{
  "d_model": 192,
  "d_mlp": 512,
  "rope_base": 10000.0,
  "tie_embeddings": false,
  "lr": 0.00434,
  "batch_tokens": [16384, 32768, 65536],
  "train_tokens": 109700000
}
Each number is 500 + 25 x the weight over its row's rms, rounded and kept within 0 to 999. Layers, rows and columns count from 0. Numbers have three digits each. The size before them is the row's rms in percent of the matrix's.

# gate: layer 4 MLP gate, 512x192, rms 0.164, rows 413-468, columns 96-127
# up: layer 4 MLP up, 512x192, rms 0.162, rows 413-468, columns 96-127
# down: layer 4 MLP down (transposed), 512x192, rms 0.158, rows 413-468, columns 96-127
gate413 107:511521496511485503510494463535526526530476462492507462494524510494518471490488529512486547529494
up413 108:482489514460523471469540459498519538543518505485500520496515500503502515495521556491529493456475
down413 108:448486488522484543492501496495528479515455527495488497488556494514534565535533489463514493511473
gate414 112:496503533502481544509496506503511520474505473503448503510500491512490493503505498491494524517499
up414 106:457468483481447540501494497439487482502488502486492485508530505482510535506475527456479500505516
down414 108:470541484487474548499481521501490511469520496450447482493487452501492527462534527477510512498566
gate415 094:504486519480488527505475522522514467476534533541479503551489522516486528467480456507481471489495
up415 096:520510447490488481520516509522500498503498480507490499471491471522498492487480510494496530469477
down415 099:491518484529422494448527463478502481493461486477477522500481462496487544498543515500495512520496
gate416 100:474452510499464507476482522537495498476538500467485445503510479523500522498481483508473503511492
up416 103:475509528512463515540450505488462504521445494492526496470487498500559504474492471480493519478498
down416 104:503522527522501535489527489509490550548510487514498516466519488506542512519470458504529525470486
gate417 103:524483519485470520507519494540504540517523484466511452515537461514495490514438492483521438504497
up417 099:478525475522480467435519541490526477487501526479511432494492518482478475449462564539469462507520
down417 096:498503530513523505468498526447497532500455493478515471490526492538505486493490534494496485531513
gate418 103:486496508465499528503504493507454550512469489478520500482483534510449474482485491460519507455501
up418 105:527504496505489453506495495541505477500502510509476514507511506528505519521478501526508501549517
down418 103:516515514536480509492527535523489459499514505523534522504493513512496478544494493528509476518496
gate419 105:472507545516507520456530462501524494461468525512453532488551454486493502475486473489488516510493
up419 103:533505541525433485511498494481451520475497486467479546497504510473494491508462541477477493501473
down419 102:510485536548499496524480494498512507484507484478533486488476495493491484499487501506565494488482
gate420 098:515490480466500486519505470499501499489508495503473460524460511524547483547476575535538502485468
up420 097:545525472530497483516494504479518531502449470519558491514468500522479507522485510478484515490545
down420 097:500441545508473470508464492507491518521476515504474489492504506484510486526538476528464481522452
gate421 101:502501498492531432509508501492524518468507483519540463465522479449472486504479502504520514509461
up421 099:447501506475473510503492479506497528449542492502500492485534481503528488475490481475504440484523
down421 105:466517489459508524495495521510510519477498494522517534507472506512455502509495482507505522457528
gate422 095:479529496489572490469483480474489504448498514479497492514520477484455495426469468528546484535500
up422 095:500512519477505516586504511491501453518430455506545469483501540471501509523487513479497539491485
down422 095:521557471497506526446483519498503505512493470476480485480509486473522471526501444462536533517544
gate423 098:509465525493492498490548528487428490526515526502491477496484457505548458466496474489506506480524
up423 106:478497534546525543515517482533505479473513499539548461513492436512486492503511493493511500498530
down423 096:478471519515514524524504502501506515478461495455529465540516490495474524471468486526557503494521
gate424 100:489514573501522486504504523494486502534470505440531533481501544526519479455507523526489461513492
up424 101:530556504509516515480502510505500490536538462524502496518546473549528473522500501527545481494508
down424 106:486475481515478503486473515469522495475510505526504483477486488469501498475533481454513530506502
gate425 095:520533489480498480545547509518477489500508523505466517556513495488482459473477503513491501498530
up425 096:482496480530493490541489523497506482489488527553532507495496541514504500518526487506494477464454
down425 101:485476477508507514500501486499496512513491477510499482511501491463486511498476464509468528473472
gate426 105:483513565490517499485549493498509476518467477518525497473495471487472476553476514494534521468508
up426 101:526530424488479488478494505501535505483488448536519505514458503499493473485495489502489512459540
down426 101:500474543496533518509499469498517500523488516529499508479506494473499515540494524462436486448465
gate427 103:493475499510515486509441555538461512509487507484520555431516504511479470517491472511492442492489
up427 103:520476487480493487510555514535467541485490470515493526494467514493519493509554471531488490520505
down427 093:498500516507548514475470527469482514500493489509492514463504513490502532515473431518453406499466
gate428 102:514490486536492517456498477540460502481510480515477465532512498517504548467508505497469482525469
up428 096:518508503501502557500489502502526517473465524542490442485504474523472503505508456524491506464503
down428 100:498499506501478517540484502480492511526538511478504491484519534459520525495507480536472455458491
gate429 097:506506487500508497484509450549601495526483503510482495516490473525517513523481520501510478511554
up429 103:531482475520480475489499524531520515522460471476507501554500565540526476531485493540519455505493
down429 100:510513484472475498483465496507515506445454445492544493502549501489481534475510499498510500523530
gate430 089:485500532434540481483469484501491502483494542493476518534509484522502514463515529537490509491512
up430 090:479496504507504498527550510526489477528504509478515472492480479508478492506504486484533464474527
down430 093:532490485428502490511515510493472532485489482522552486524492474508489515501473462488499492488506
gate431 096:534473483495523511456485497503466498520456478509503548468495549511498469497490510496440498487527
up431 115:537503521472543486492531506484444484506482531519524505503506506442489510480544494532516504430498
down431 113:555490539506507503507498479466507513520464500515496505466504519500513507530499529527518525503501
gate432 114:508482529521499468484486547453488506525484489493488456544516477506494493459479505522550555490485
up432 103:524517518494530496566489496485460536514529499509518515494501480541519504491510468495515525464507
down432 104:483477518506532505503550492506501494494471494487492479490499495487476478520490484481506504471543
gate433 094:505504473502480487491515491508508495468517513513490525504438499519502439503510519519486469517462
up433 098:484511503527487513453508507532499504515486485479520503467511517513520507526491545536482517501444
down433 094:505474466474501512516493467513494453475491489489504512549462494504522475510514520479512500474548
gate434 100:482516501500519508511487530453522469531541535504527520481504523470466486494463497478502475496507
up434 103:493452503521545503490508489503506463492493486527526476518478507424495467537486529503506486519513
down434 104:502515528469537498454500511530492505493468539487522487498543498485483478484513503498567535524538
gate435 096:563485481490500525483518522463512478484499458468496506491533521476494482466526498461525498494505
up435 092:507475537517471514528512562559522496507474475518523502493484517465499546488509505489494450523511
down435 099:501467535527502498513487501518509503469472500488488519497470490506502524513457472514515470505530
gate436 095:547438494506548519506518499492483523517510527494485490513473513482528507455496486468502475477500
up436 096:507516532507429542465519506482496567509462468475503471496437500523545509466482547538525474471510
down436 097:504479512520532481445517454485514500542488505521462488477503491467505521544501548516533465501517
gate437 098:514564532463497518498517507474470505465483449482499484479529470466500481518518490521510460463512
up437 099:502460479464471456496471500498504532485521507493479533468518485468469471523504480447486486507534
down437 098:475539476480485464561498492462475499472504504539479479506519503476509514496515499482498474500449
gate438 091:508508553522518473548523497504514471562508490484503508499544498481478501471492505492541500489477
up438 102:498485455465507474483451511508475509508472501516477509526532479500472495527518537498520481494509
down438 097:486486444497493509512480474465539512504502520525529491509515517515516489513538486477482491526520
gate439 096:521472489510484527496486496491526516479506481522488506549501539527512499459495547531525516514499
up439 092:516525485522526475475491500483471456499497473502533480488514534491493532508470529518508480472508
down439 093:503499490459529492491502497503477490544496482504505561497515487504490525466526497496532518502519
gate440 102:557507528511507515465521481457482498528494529493514521487518482494500500487512468449469499542489
up440 101:458519533495520447528472516510533514512513520530485483514483466491491488536472450561500536476495
down440 091:423522503484516475523537531511519465451547502492502470533482480526511484517535513484508516477476
gate441 096:439508495504522457517493492501522501473521522486515490522529527569479505481531547521513508479509
up441 099:499504518514524527544509471500478509496478511482497478505453500489536541504495523467532495528494
down441 100:508473523502533514477504522510488497527519483533507502514456485453503518481469527471510513512482
gate442 085:528574506530528488489460526474464486532515519496494547515546474535526492497500487479491483537559
up442 080:472506484511516498530537531530528491521495526512463481503499499512497500507516501507538475469479
down442 095:501532489509479519475482501506500515472465483503503508479507467509492505492505479500419516531475
gate443 102:516524533511493476441468477484518521513498494461501490474499481508497463517530519476488558494467
up443 107:483538510508471494483437510544483445515449477492487448514495485489525522509468473467525511523465
down443 103:499516507517514529527512498513549435511543490461495526463470530509524473480476499504514488552560
gate444 100:496525513452477525500503507514523478514511499513483475518485452528506496484528445526506511494517
up444 096:508497491531498468515468505509488515476501467486527519500498504469477512460476536509496450498493
down444 091:537492427519492496511488476443506459495498509478474502476518483555515473487540519515494514511491
gate445 103:510508479524517516479485504482513468530532496503489542467533513513505439498479520480526490514481
up445 099:496518515493529520504522488526528479495536563487472510487514441490505513482504504495560516517461
down445 101:508500497506504477523466503502477495486484512491493525511501510521504535496510562493471518510537
gate446 099:503500490522526525458502497490543517487475533455519553497557484480496528486501474489497464491522
up446 096:489523540517534535467521486509463490478503517559506488451513539483468532487473519483453500513461
down446 097:508540521510501478515472489497462493508535478511508534477506476468505438466490447473474488516488
gate447 100:496507516562493519500484517509525493476498498482534462501511503497480511473507473455536555497519
up447 093:529529520507511480503523529489466522489456505503519521479501474485493467517506488485484490502507
down447 094:527503500512480490485473485499530501497484497441494486512545503497496515502497485504517524485472
gate448 104:527480498464482488482467494552530536500503494530485493469510439546527473508488494451512543488576
up448 103:525477463513498499484462505503487502527519503487498534468475497505517494529489517526492462465501
down448 101:493479537496516489478506479536497553499504487510525530536468496496494497507503431527470467558499
gate449 101:441500498509510487506527540468478493519516505496509518541492522489502508503484509463505521490443
up449 101:551515502515519559525543461495493483504515501507495518487523473498484511519510472500494444494509
down449 096:506497481505538509510488547501496500517550511541507536469525485504495474528493519478488543458504
gate450 112:525516465504488566486503514439498512505528475563527502505493489508507514494543492482502463474508
up450 105:470476503502538482497471520457559506505484465524506499470500494473487477544529481504492517509478
down450 105:499492539463490521484483512453496461496522519541498450469457494579505475485514481489495479492487
gate451 100:538526518534497531473504488443490472494466506488524528510538544517523507521533546555449530469512
up451 101:514529519517512476491509508481510473507515494518481469495480487492481532469479508446491525456524
down451 102:544564527524498521459430494484500463506506522485477522517507551530513514494518527534522488463496
gate452 098:502490515522496551492508459507520517533496517487486481524496525470513490462527524499493502481496
up452 091:508488502509463476452481493477522514523481500592472462499494508516507471519484470482508469500506
down452 095:501490468539525503501522523501540566565507547516518477520505500483520536521489494496511488486452
gate453 098:518503486460515512489470504500476507497472536547501493482503479496491510489467511460481464500458
up453 089:463480505504479506434499496527499477485521475460446449488472520481500495499498491481519466515488
down453 095:470478495508530481473500541499485509456469503498501496515491539528478515473496512514506547485526
gate454 099:523498526510500481498515488484461534497513513487457502495518484497459483519504503526525468496511
up454 100:528533554472514453479554533493446514470506501503496487488486518499486485493517539527483484460489
down454 099:503487474486513504485478478510497520516472531489490450509545500519462527550493473512507478519522
gate455 095:526524521506486501447465521538453501519485509482517467543508502511548507495474506474539511597479
up455 093:476463476483502524503492481484540492556502457523465530504533479471508536542495468486459512515472
down455 093:502481480499484501461488508468500496510517481470498518464467555508474495519500471519492499487477
gate456 100:486514486516499496509453495533535557546466475509506484519508497475431487493521523536504485477467
up456 092:524482478524512511502500514524538527473463422530518468506500500500494496514532499495503485500437
down456 098:518511500534476489512518540511504513528473460472543452511477481493496519502477494517485536476486
gate457 103:490490513491515505489490505499537479482461479492527489491489561484484471437491507475530514520447
up457 104:554519516479534476458482485525440494535461483488490482538475476475478492513499509510480498512518
down457 104:476493508505525494482511503492487521526478505475493501571512510485510493497488453448508508492472
gate458 102:528560482489506505536537533558516538504464463494484526524516518501481509472511490482510515477502
up458 101:510472526480481518503494498480477512524510474468452524513510522492524493449478440519544488496503
down458 100:507494496483533456550469485509544519513544492506500501501509478492478489483488477525457508473513
gate459 101:507519495526490468476473484504536524467523515496560492493516544493489489522498484501459519531474
up459 093:513502525488511564508498433531504488505488465525515507523516537453508495553496466527460523511536
down459 098:473506502522513517479502532546510517505475509485495502519506507472529507498499523484511564519474
gate460 100:461470536500488489486521520455515548503509487533496478503504492517478508477495488511483506539474
up460 103:496471532514441499562484515455476491481526481483489508444501528456469495503526509452492487485499
down460 104:491493478552499507551500514530466507513511532500522538513494456467523506502515536483518518494496
gate461 107:486487500462495526508540456542509519506472478506499532503484495499528503501490487465497503467522
up461 105:511493482502485482494520497491525504498439483522504554524484489431538489498458499498496502508482
down461 099:476541474461525535527472510475529523485511445530479465461463497489520480497485519492494546477508
gate462 101:526529514494527515483516512478527487556465487499534493529501489496507497485531446435527483471481
up462 109:528515489530523502515494467524531514498498471519517540505489465502467496468496500475498505490496
down462 107:486511434521530518507503477482486492518480466478490506529518518521484517530474530537503443508491
gate463 100:522460500505528500469502496459484495512511498487449465544531509508475517485492538538508510530491
up463 104:546509487520518527435492540498491510481501466509451487475511487494512519504503457516519516493520
down463 106:502512516492486517496542494469493500490498527490529455527508434489519485494472518538401515495545
gate464 108:480499529476491479514529479519494511495516491488486520475563491457498523520467500454497495487508
up464 102:509533507476554513461509497532481521485494494465505512500478508505482505508528494491481501524502
down464 099:478450485451511528473505471499490449513489525545509519517517532546537489560501504453470471495490
gate465 107:533494513500479483450506453507561445530473493495468540492510497452501528535520464497475523477476
up465 101:519528508545481528462489474505556492494472487502513543462506483480534494493479493464481505511505
down465 101:467463502535486522550545504482479564516509528516505495496472492463466478506494498487510478521450
gate466 098:518503499506503513521476496471457488507517450506514556496469499511492466474501507504468504526486
up466 097:512482519514506539505493520478492470479508482542503467502476557511538555466478454471489493493501
down466 098:486505568527467511521519478442518465472493534494509503424496434432539517505513488500520525483511
gate467 099:498449479561484498507474525488524535478538554519467528495526508466486527487491439538492490478504
up467 093:499503520452458458457533514479481505490499512467486502523479574528532515501486519477500499498490
down467 095:486498502498519505453504479501496484487488495489515513500495507519523503493489540518515510489531
gate468 101:527465493487488537539491482470493476466533514518490490484494475469509483488535495569449511550435
up468 101:516513531517496464520512501565495507468489501525497499447526524465502531468489512510462490495496
down468 099:505506485515483501471487521522546499457478533549510528512502512494522499467497473451512522493553